{"d_model": 128, "d_mlp": 512, "rope_fraction": 0.5, "qk_norm": true, "beta1": 0.95, "decay_fraction": 0.751, "seq_len": 512, "steps": 10172}
Each number is 50 + 15 x the weight over its row's rms, rounded and kept within 0 to 99. Layers, rows and columns count from 0. The size before them is the row's rms in percent of the matrix's.

# layer 5 attention query, 128x128, rms 0.236, rows 0-31, columns 96-127
164:36 64 49 71 65 61 46 48 52 52 57 40 55 70 39 63 66 22 60 58 50 67 56 58 26 49 33 36 63 62 56 50
125:43 33 50 50 28 40 38 50 34 57 53 51 69 59 46 47 66 32 62 57 46 62 81 68 41 61 39 71 54 70 48 34
113:58 24 46 44 40 43 38 63 63 50 49 60 58 41 44 42 47 75 50 43 43 50 71 49 46 30 72 97 53 47 46 55
120:41 79 39 52 77 38 61 59 61 50 56 69 58 63 16 41 54 25 44 37 49 69 30 35 42 53 62 28 58 39 59 50
089:55 44 46 35 18 48 65 29 67 63 45 41 68 46 67 61 26 40 41 46 56 15 24 39 56 80 65 22 36 42 50 45
084:63 44 53 40 45 73 31 61 45 67 67 57 53 39 41 25 43 60 63 56 40 57 83 46 34 50 57 73 64 53 30 47
091:43 59 38 42 39 60 51 28 53 73 41 35 67 42 62 70 32 48 65 51 45 22 34 65 46 48 64 18 42 49 72 46
068:39 52 29 51 42 56 58 60 76 61 37 55 47 71 39 26 63 66 72 33 52 59 95 42 47 49 48 51 39 58 55 40
060:75 57 61 64 52 58 47 50 47 34 56 84 35 62 38 39 55 46 55 45 44 50 65 27 45 50 48 65 54 67 38 53
098:65 27 59 71 75 45 42 62 42 36 32 58 35 37 29 45 58 22 41 64 53 72 80 48 35 32 36 68 53 52 49 53
096:75 52 58 57 61 25 59 56 63 36 51 43 70 65 28 52 41 40 48 76 47 76 50 21 41 37 63 60 48 57 40 38
096:39 54 00 33 57 62 68 48 57 32 51 49 59 62 31 51 52 41 44 35 41 79 59 53 62 49 42 84 50 32 60 60
103:70 28 73 42 53 55 49 48 47 75 43 29 38 52 70 57 54 54 55 54 51 60 63 67 58 60 17 40 15 37 21 40
090:27 67 47 30 68 27 55 66 44 43 58 82 34 49 36 45 40 39 45 64 60 63 46 60 60 59 38 36 52 53 62 40
084:51 59 66 61 52 26 48 48 30 48 31 92 58 66 48 74 37 50 49 25 62 54 38 75 60 45 36 58 44 88 61 57
084:51 42 34 50 63 45 38 56 47 73 21 18 53 54 52 24 64 49 69 39 62 37 66 35 46 50 38 78 62 47 55 41
101:50 59 44 31 61 43 23 71 59 55 70 70 52 45 49 37 25 41 56 66 80 38 53 32 25 28 47 70 73 52 55 38
095:57 35 58 53 80 31 39 70 26 23 61 52 46 50 39 29 73 34 55 49 63 52 44 48 39 76 35 48 69 56 57 27
087:50 50 48 57 64 34 72 33 46 47 58 39 40 27 36 52 68 09 44 29 72 27 41 48 41 10 65 35 77 38 33 65
082:43 61 32 42 47 40 81 56 32 31 63 37 56 61 56 65 47 50 57 64 47 18 65 65 41 63 46 54 41 55 76 47
089:38 47 42 48 50 53 50 54 66 34 57 51 55 24 38 27 37 48 52 67 46 63 36 48 57 27 75 81 60 54 47 79
095:56 80 67 61 38 44 53 37 41 61 51 47 47 74 45 42 35 58 38 73 40 58 33 45 52 31 58 45 49 53 56 40
087:36 38 56 41 69 40 42 47 45 49 39 46 55 86 52 30 19 56 46 59 48 61 55 55 43 43 52 58 59 31 65 42
094:30 49 55 59 37 34 45 58 62 27 49 75 38 46 42 63 46 54 29 67 66 48 42 37 58 78 55 63 42 59 56 53
090:52 50 38 36 51 62 63 37 49 33 44 49 56 45 40 37 23 41 07 72 61 63 47 58 46 56 62 45 61 71 61 31
087:40 58 76 60 60 66 45 47 27 59 58 28 29 55 54 23 45 33 31 52 38 47 57 31 34 38 39 45 77 22 11 60
089:28 45 52 60 44 44 36 11 55 70 44 46 32 34 42 80 58 60 50 65 67 21 31 38 45 50 73 48 62 81 55 38
097:74 51 48 36 41 29 53 27 61 53 49 37 85 53 51 43 60 75 25 86 61 49 51 48 63 28 85 66 39 54 58 60
095:47 36 39 69 55 58 70 24 54 32 57 43 80 30 29 77 70 44 70 33 54 39 70 36 51 48 47 35 64 62 46 64
097:22 78 66 76 22 50 52 61 31 14 70 59 60 55 59 51 46 69 48 76 56 54 60 40 54 77 60 69 43 51 39 43
083:47 31 70 63 28 49 57 53 38 74 35 88 29 73 63 55 62 47 41 50 23 33 77 37 49 47 48 34 62 60 27 38
097:60 36 74 65 51 27 27 40 67 47 26 37 35 60 56 65 69 49 50 38 55 45 26 96 61 63 40 43 35 52 59 67
# layer 5 attention key, 128x128, rms 0.246, rows 0-31, columns 96-127
092:48 51 70 45 48 62 59 49 59 39 32 79 77 38 66 63 52 47 23 56 46 35 44 58 57 43 33 56 50 61 68 40
128:55 46 47 55 47 87 54 82 71 60 30 60 72 56 47 50 42 47 43 61 46 57 55 62 53 26 44 71 56 57 49 40
083:32 65 33 39 50 21 64 60 57 39 39 13 24 70 63 71 70 74 57 54 31 54 37 53 58 32 40 43 49 35 30 61
118:43 50 72 53 28 69 52 44 53 33 38 48 96 76 58 65 20 69 20 52 47 41 67 83 41 42 57 56 65 64 58 40
094:53 65 47 43 70 20 30 69 42 44 62 26 17 41 45 44 72 60 80 48 81 45 55 62 74 46 34 55 58 45 57 64
069:49 42 57 80 17 51 69 35 56 56 51 40 42 52 51 76 31 48 42 41 80 25 55 69 45 43 60 63 40 53 43 59
118:42 66 49 40 59 25 51 61 37 80 82 37 32 45 33 40 92 54 60 44 82 39 33 43 49 63 38 35 28 55 60 45
072:81 28 69 64 57 70 38 75 62 60 56 50 84 34 40 36 25 56 57 57 20 43 39 59 59 65 37 59 72 50 36 46
098:69 31 70 51 44 68 54 60 59 46 32 62 71 47 55 51 28 44 31 48 42 55 64 45 35 55 65 62 75 53 28 56
089:52 40 72 26 51 64 23 59 47 17 42 74 70 49 47 46 37 57 19 49 28 53 46 45 56 44 63 62 59 39 39 54
104:36 37 70 63 47 71 58 48 42 37 53 55 61 41 55 63 57 37 53 41 23 34 45 75 30 55 16 69 47 23 44 62
096:29 55 58 43 76 51 70 56 60 50 38 74 55 36 24 56 40 34 36 63 72 29 32 47 70 28 43 32 47 48 25 25
096:30 47 68 37 36 47 41 81 73 50 49 39 66 32 27 49 61 62 33 54 49 56 32 32 37 62 76 54 36 53 58 57
102:54 29 49 60 15 47 70 47 63 42 50 46 52 43 42 52 58 41 50 52 62 46 36 47 52 20 54 53 48 55 49 77
096:56 63 11 73 66 47 54 50 63 31 22 40 29 42 39 47 62 23 55 42 60 54 41 41 53 14 46 23 51 21 59 73
093:31 46 56 46 42 32 63 55 34 42 51 55 20 47 38 63 36 32 49 71 63 33 65 85 55 61 43 40 11 60 47 44
098:38 68 40 64 41 67 63 36 46 67 63 45 66 74 61 68 29 71 44 32 27 55 63 59 67 46 35 61 32 64 41 51
110:51 80 42 39 62 26 60 48 20 60 40 45 38 14 52 39 30 80 49 50 61 77 62 58 50 38 32 63 59 24 64 71
097:81 59 41 16 33 63 42 61 68 65 55 50 49 54 48 79 57 71 47 50 34 48 58 48 47 41 35 54 36 54 42 37
100:30 76 32 50 56 75 30 40 50 69 18 53 54 46 53 42 54 41 43 57 41 40 70 50 53 71 38 16 58 29 52 37
102:73 44 66 54 60 47 55 38 30 48 36 38 43 83 30 82 46 80 76 66 62 57 87 56 49 50 64 40 64 54 72 38
103:45 36 26 58 49 58 62 51 31 32 87 50 31 31 29 54 45 54 49 11 58 50 36 55 60 41 33 58 63 60 39 63
102:53 72 61 45 31 49 37 57 18 52 65 33 51 42 56 55 80 35 37 62 65 64 90 65 74 68 43 26 33 74 57 52
103:74 79 65 53 47 69 54 61 37 36 24 40 63 59 47 51 41 28 66 55 35 61 46 59 77 67 59 57 66 52 27 55
091:36 70 33 54 61 34 43 47 68 57 60 56 45 58 38 48 68 48 39 44 73 48 55 77 34 60 40 60 46 23 51 64
093:49 53 42 47 69 44 35 59 34 64 66 55 59 52 44 70 56 67 44 66 50 42 29 43 72 24 62 39 55 53 76 20
096:72 31 49 48 71 84 39 44 50 41 47 62 55 45 33 40 52 36 32 41 59 40 70 51 48 63 68 31 65 44 51 56
104:27 68 34 64 53 63 64 67 35 46 72 59 75 86 70 61 43 40 57 23 68 57 29 51 38 77 45 36 29 46 50 45
088:59 57 55 34 63 49 60 67 51 73 34 55 33 56 40 43 38 40 64 77 68 36 50 51 21 39 45 48 42 38 65 45
106:38 52 43 27 56 62 66 47 66 60 50 40 69 77 62 77 70 53 72 56 34 33 52 67 48 56 34 46 54 40 52 41
113:70 62 39 31 71 34 47 53 54 67 30 55 53 65 39 39 88 53 59 28 51 56 32 60 44 67 03 35 47 14 62 51
097:49 49 47 51 67 39 40 74 46 56 50 57 66 19 51 71 46 14 58 59 55 67 47 56 34 31 40 42 52 43 40 44
# layer 5 attention value, 128x128, rms 0.293, rows 0-17, columns 96-127
096:74 64 43 40 48 59 59 55 57 53 40 43 36 46 62 44 51 52 56 51 56 29 49 39 67 36 46 36 25 62 60 42
128:24 45 34 38 71 50 14 61 45 24 34 41 56 51 56 36 24 74 29 55 43 38 53 33 62 64 35 58 48 53 46 49
081:43 72 18 72 62 44 24 46 66 51 64 58 62 21 44 62 55 29 43 57 47 68 68 54 34 59 50 41 47 44 63 68
109:41 16 61 45 32 17 56 28 53 40 65 48 54 64 61 49 35 58 46 66 41 60 60 70 68 40 01 24 53 28 60 58
107:34 46 61 65 56 63 38 48 52 74 45 79 55 55 24 72 44 40 45 63 66 29 59 38 72 18 51 29 47 43 40 31
117:53 57 52 17 56 63 52 68 34 53 82 58 46 26 50 18 60 48 27 57 30 53 50 45 00 58 58 48 62 52 72 48
092:56 68 34 41 54 27 45 85 53 45 58 44 48 54 64 53 48 51 90 73 43 74 86 49 54 73 33 36 57 33 56 53
106:24 24 38 30 48 50 77 45 38 60 38 54 61 55 44 70 53 39 56 43 52 16 41 46 38 20 57 19 47 74 41 54
121:62 49 49 97 63 35 23 56 46 48 60 42 68 59 62 52 37 72 32 47 46 40 46 58 58 65 53 62 35 61 35 68
108:60 27 60 53 47 56 62 52 31 40 42 54 35 72 38 32 57 23 50 55 53 43 52 73 72 62 64 64 64 74 67 41
096:33 63 57 40 44 32 49 74 59 21 59 34 65 64 65 54 57 60 50 31 46 49 67 24 62 65 16 35 59 78 40 32
097:93 54 63 87 45 39 57 00 40 57 55 49 70 71 32 67 05 64 42 53 35 49 67 51 49 67 39 68 41 54 54 82
116:46 44 50 42 69 41 53 51 51 78 63 38 61 63 54 55 42 36 74 63 29 47 57 44 85 80 49 40 10 80 34 15
092:43 72 82 41 37 36 26 77 32 45 49 50 45 66 53 50 61 46 66 58 72 81 50 48 59 78 59 55 47 43 45 56
130:66 49 95 30 63 68 20 55 44 47 64 34 52 41 51 69 68 30 78 69 48 53 59 23 68 36 46 48 57 66 50 39
075:69 56 55 42 77 42 58 46 02 17 30 39 58 38 65 58 52 56 70 44 54 62 48 31 30 57 54 40 64 60 57 38
082:43 28 34 75 46 49 52 52 41 47 60 30 58 15 77 69 24 54 56 43 45 36 59 29 21 41 25 61 39 48 40 58
104:61 59 49 53 76 49 47 53 64 46 28 53 59 32 46 46 52 49 71 28 67 47 42 64 62 46 49 49 33 40 28 13
# layer 5 attention output (transposed), 128x128, rms 0.264, rows 0-17, columns 96-127
097:28 50 28 32 74 30 39 36 50 58 64 63 40 40 46 37 45 44 50 39 58 52 35 72 46 66 44 56 28 42 67 40
120:60 38 67 04 47 53 50 45 40 48 44 65 73 52 48 58 52 69 59 69 28 53 22 68 32 58 70 30 49 46 65 38
081:42 65 46 69 34 68 42 43 94 69 48 44 99 64 28 49 40 42 37 50 53 58 58 54 40 68 65 22 47 48 43 69
097:63 36 48 54 49 29 45 32 63 37 71 45 46 43 19 33 54 50 63 68 51 81 47 50 89 45 42 12 31 28 71 41
103:09 75 70 47 46 44 79 58 71 65 74 61 44 43 73 33 44 52 69 43 75 55 34 52 44 67 43 53 51 43 58 43
114:52 31 32 37 56 57 47 61 86 44 59 58 32 16 58 28 58 39 51 45 51 65 42 60 05 46 41 32 57 31 53 56
086:42 54 34 39 58 55 48 40 54 20 53 72 60 41 54 40 56 41 32 49 52 71 29 67 45 75 83 46 47 64 51 41
109:39 53 07 52 50 59 88 26 56 72 41 52 18 57 42 40 84 51 65 48 78 57 50 44 36 36 45 56 39 29 31 55
113:30 33 67 68 37 61 20 22 37 66 72 49 74 38 62 60 19 52 49 57 36 32 71 44 49 68 56 60 28 59 34 77
099:60 45 68 63 67 51 47 50 29 54 48 36 46 41 40 16 51 73 46 51 50 45 69 57 72 64 70 45 34 60 57 46
092:56 39 36 52 80 46 75 43 36 29 84 54 56 51 33 59 65 72 60 41 65 58 65 30 46 70 40 35 61 38 47 40
095:61 67 58 71 50 51 86 45 34 87 64 52 84 62 61 22 43 33 60 54 49 31 90 29 41 46 45 96 55 41 63 71
118:36 79 52 36 40 57 47 43 58 63 73 42 82 17 34 37 41 36 51 49 66 67 64 38 74 35 53 39 67 80 48 74
093:55 71 34 41 53 22 67 30 42 77 17 52 45 44 36 41 40 72 20 36 64 44 41 26 45 23 78 61 43 38 41 47
118:53 48 60 54 25 64 77 42 62 38 49 37 32 31 41 32 54 41 45 34 55 54 52 28 44 25 81 61 83 73 33 71
077:63 55 36 65 50 60 74 43 25 19 52 59 80 69 69 64 40 48 72 43 49 42 39 51 12 69 47 55 74 64 41 39
080:41 21 41 47 08 63 28 64 58 51 64 45 47 53 53 54 07 61 25 31 51 40 62 74 43 43 44 69 62 64 27 55
113:50 46 47 57 35 17 64 70 48 36 40 55 64 55 64 56 47 38 64 55 63 40 42 26 57 19 55 54 50 50 51 38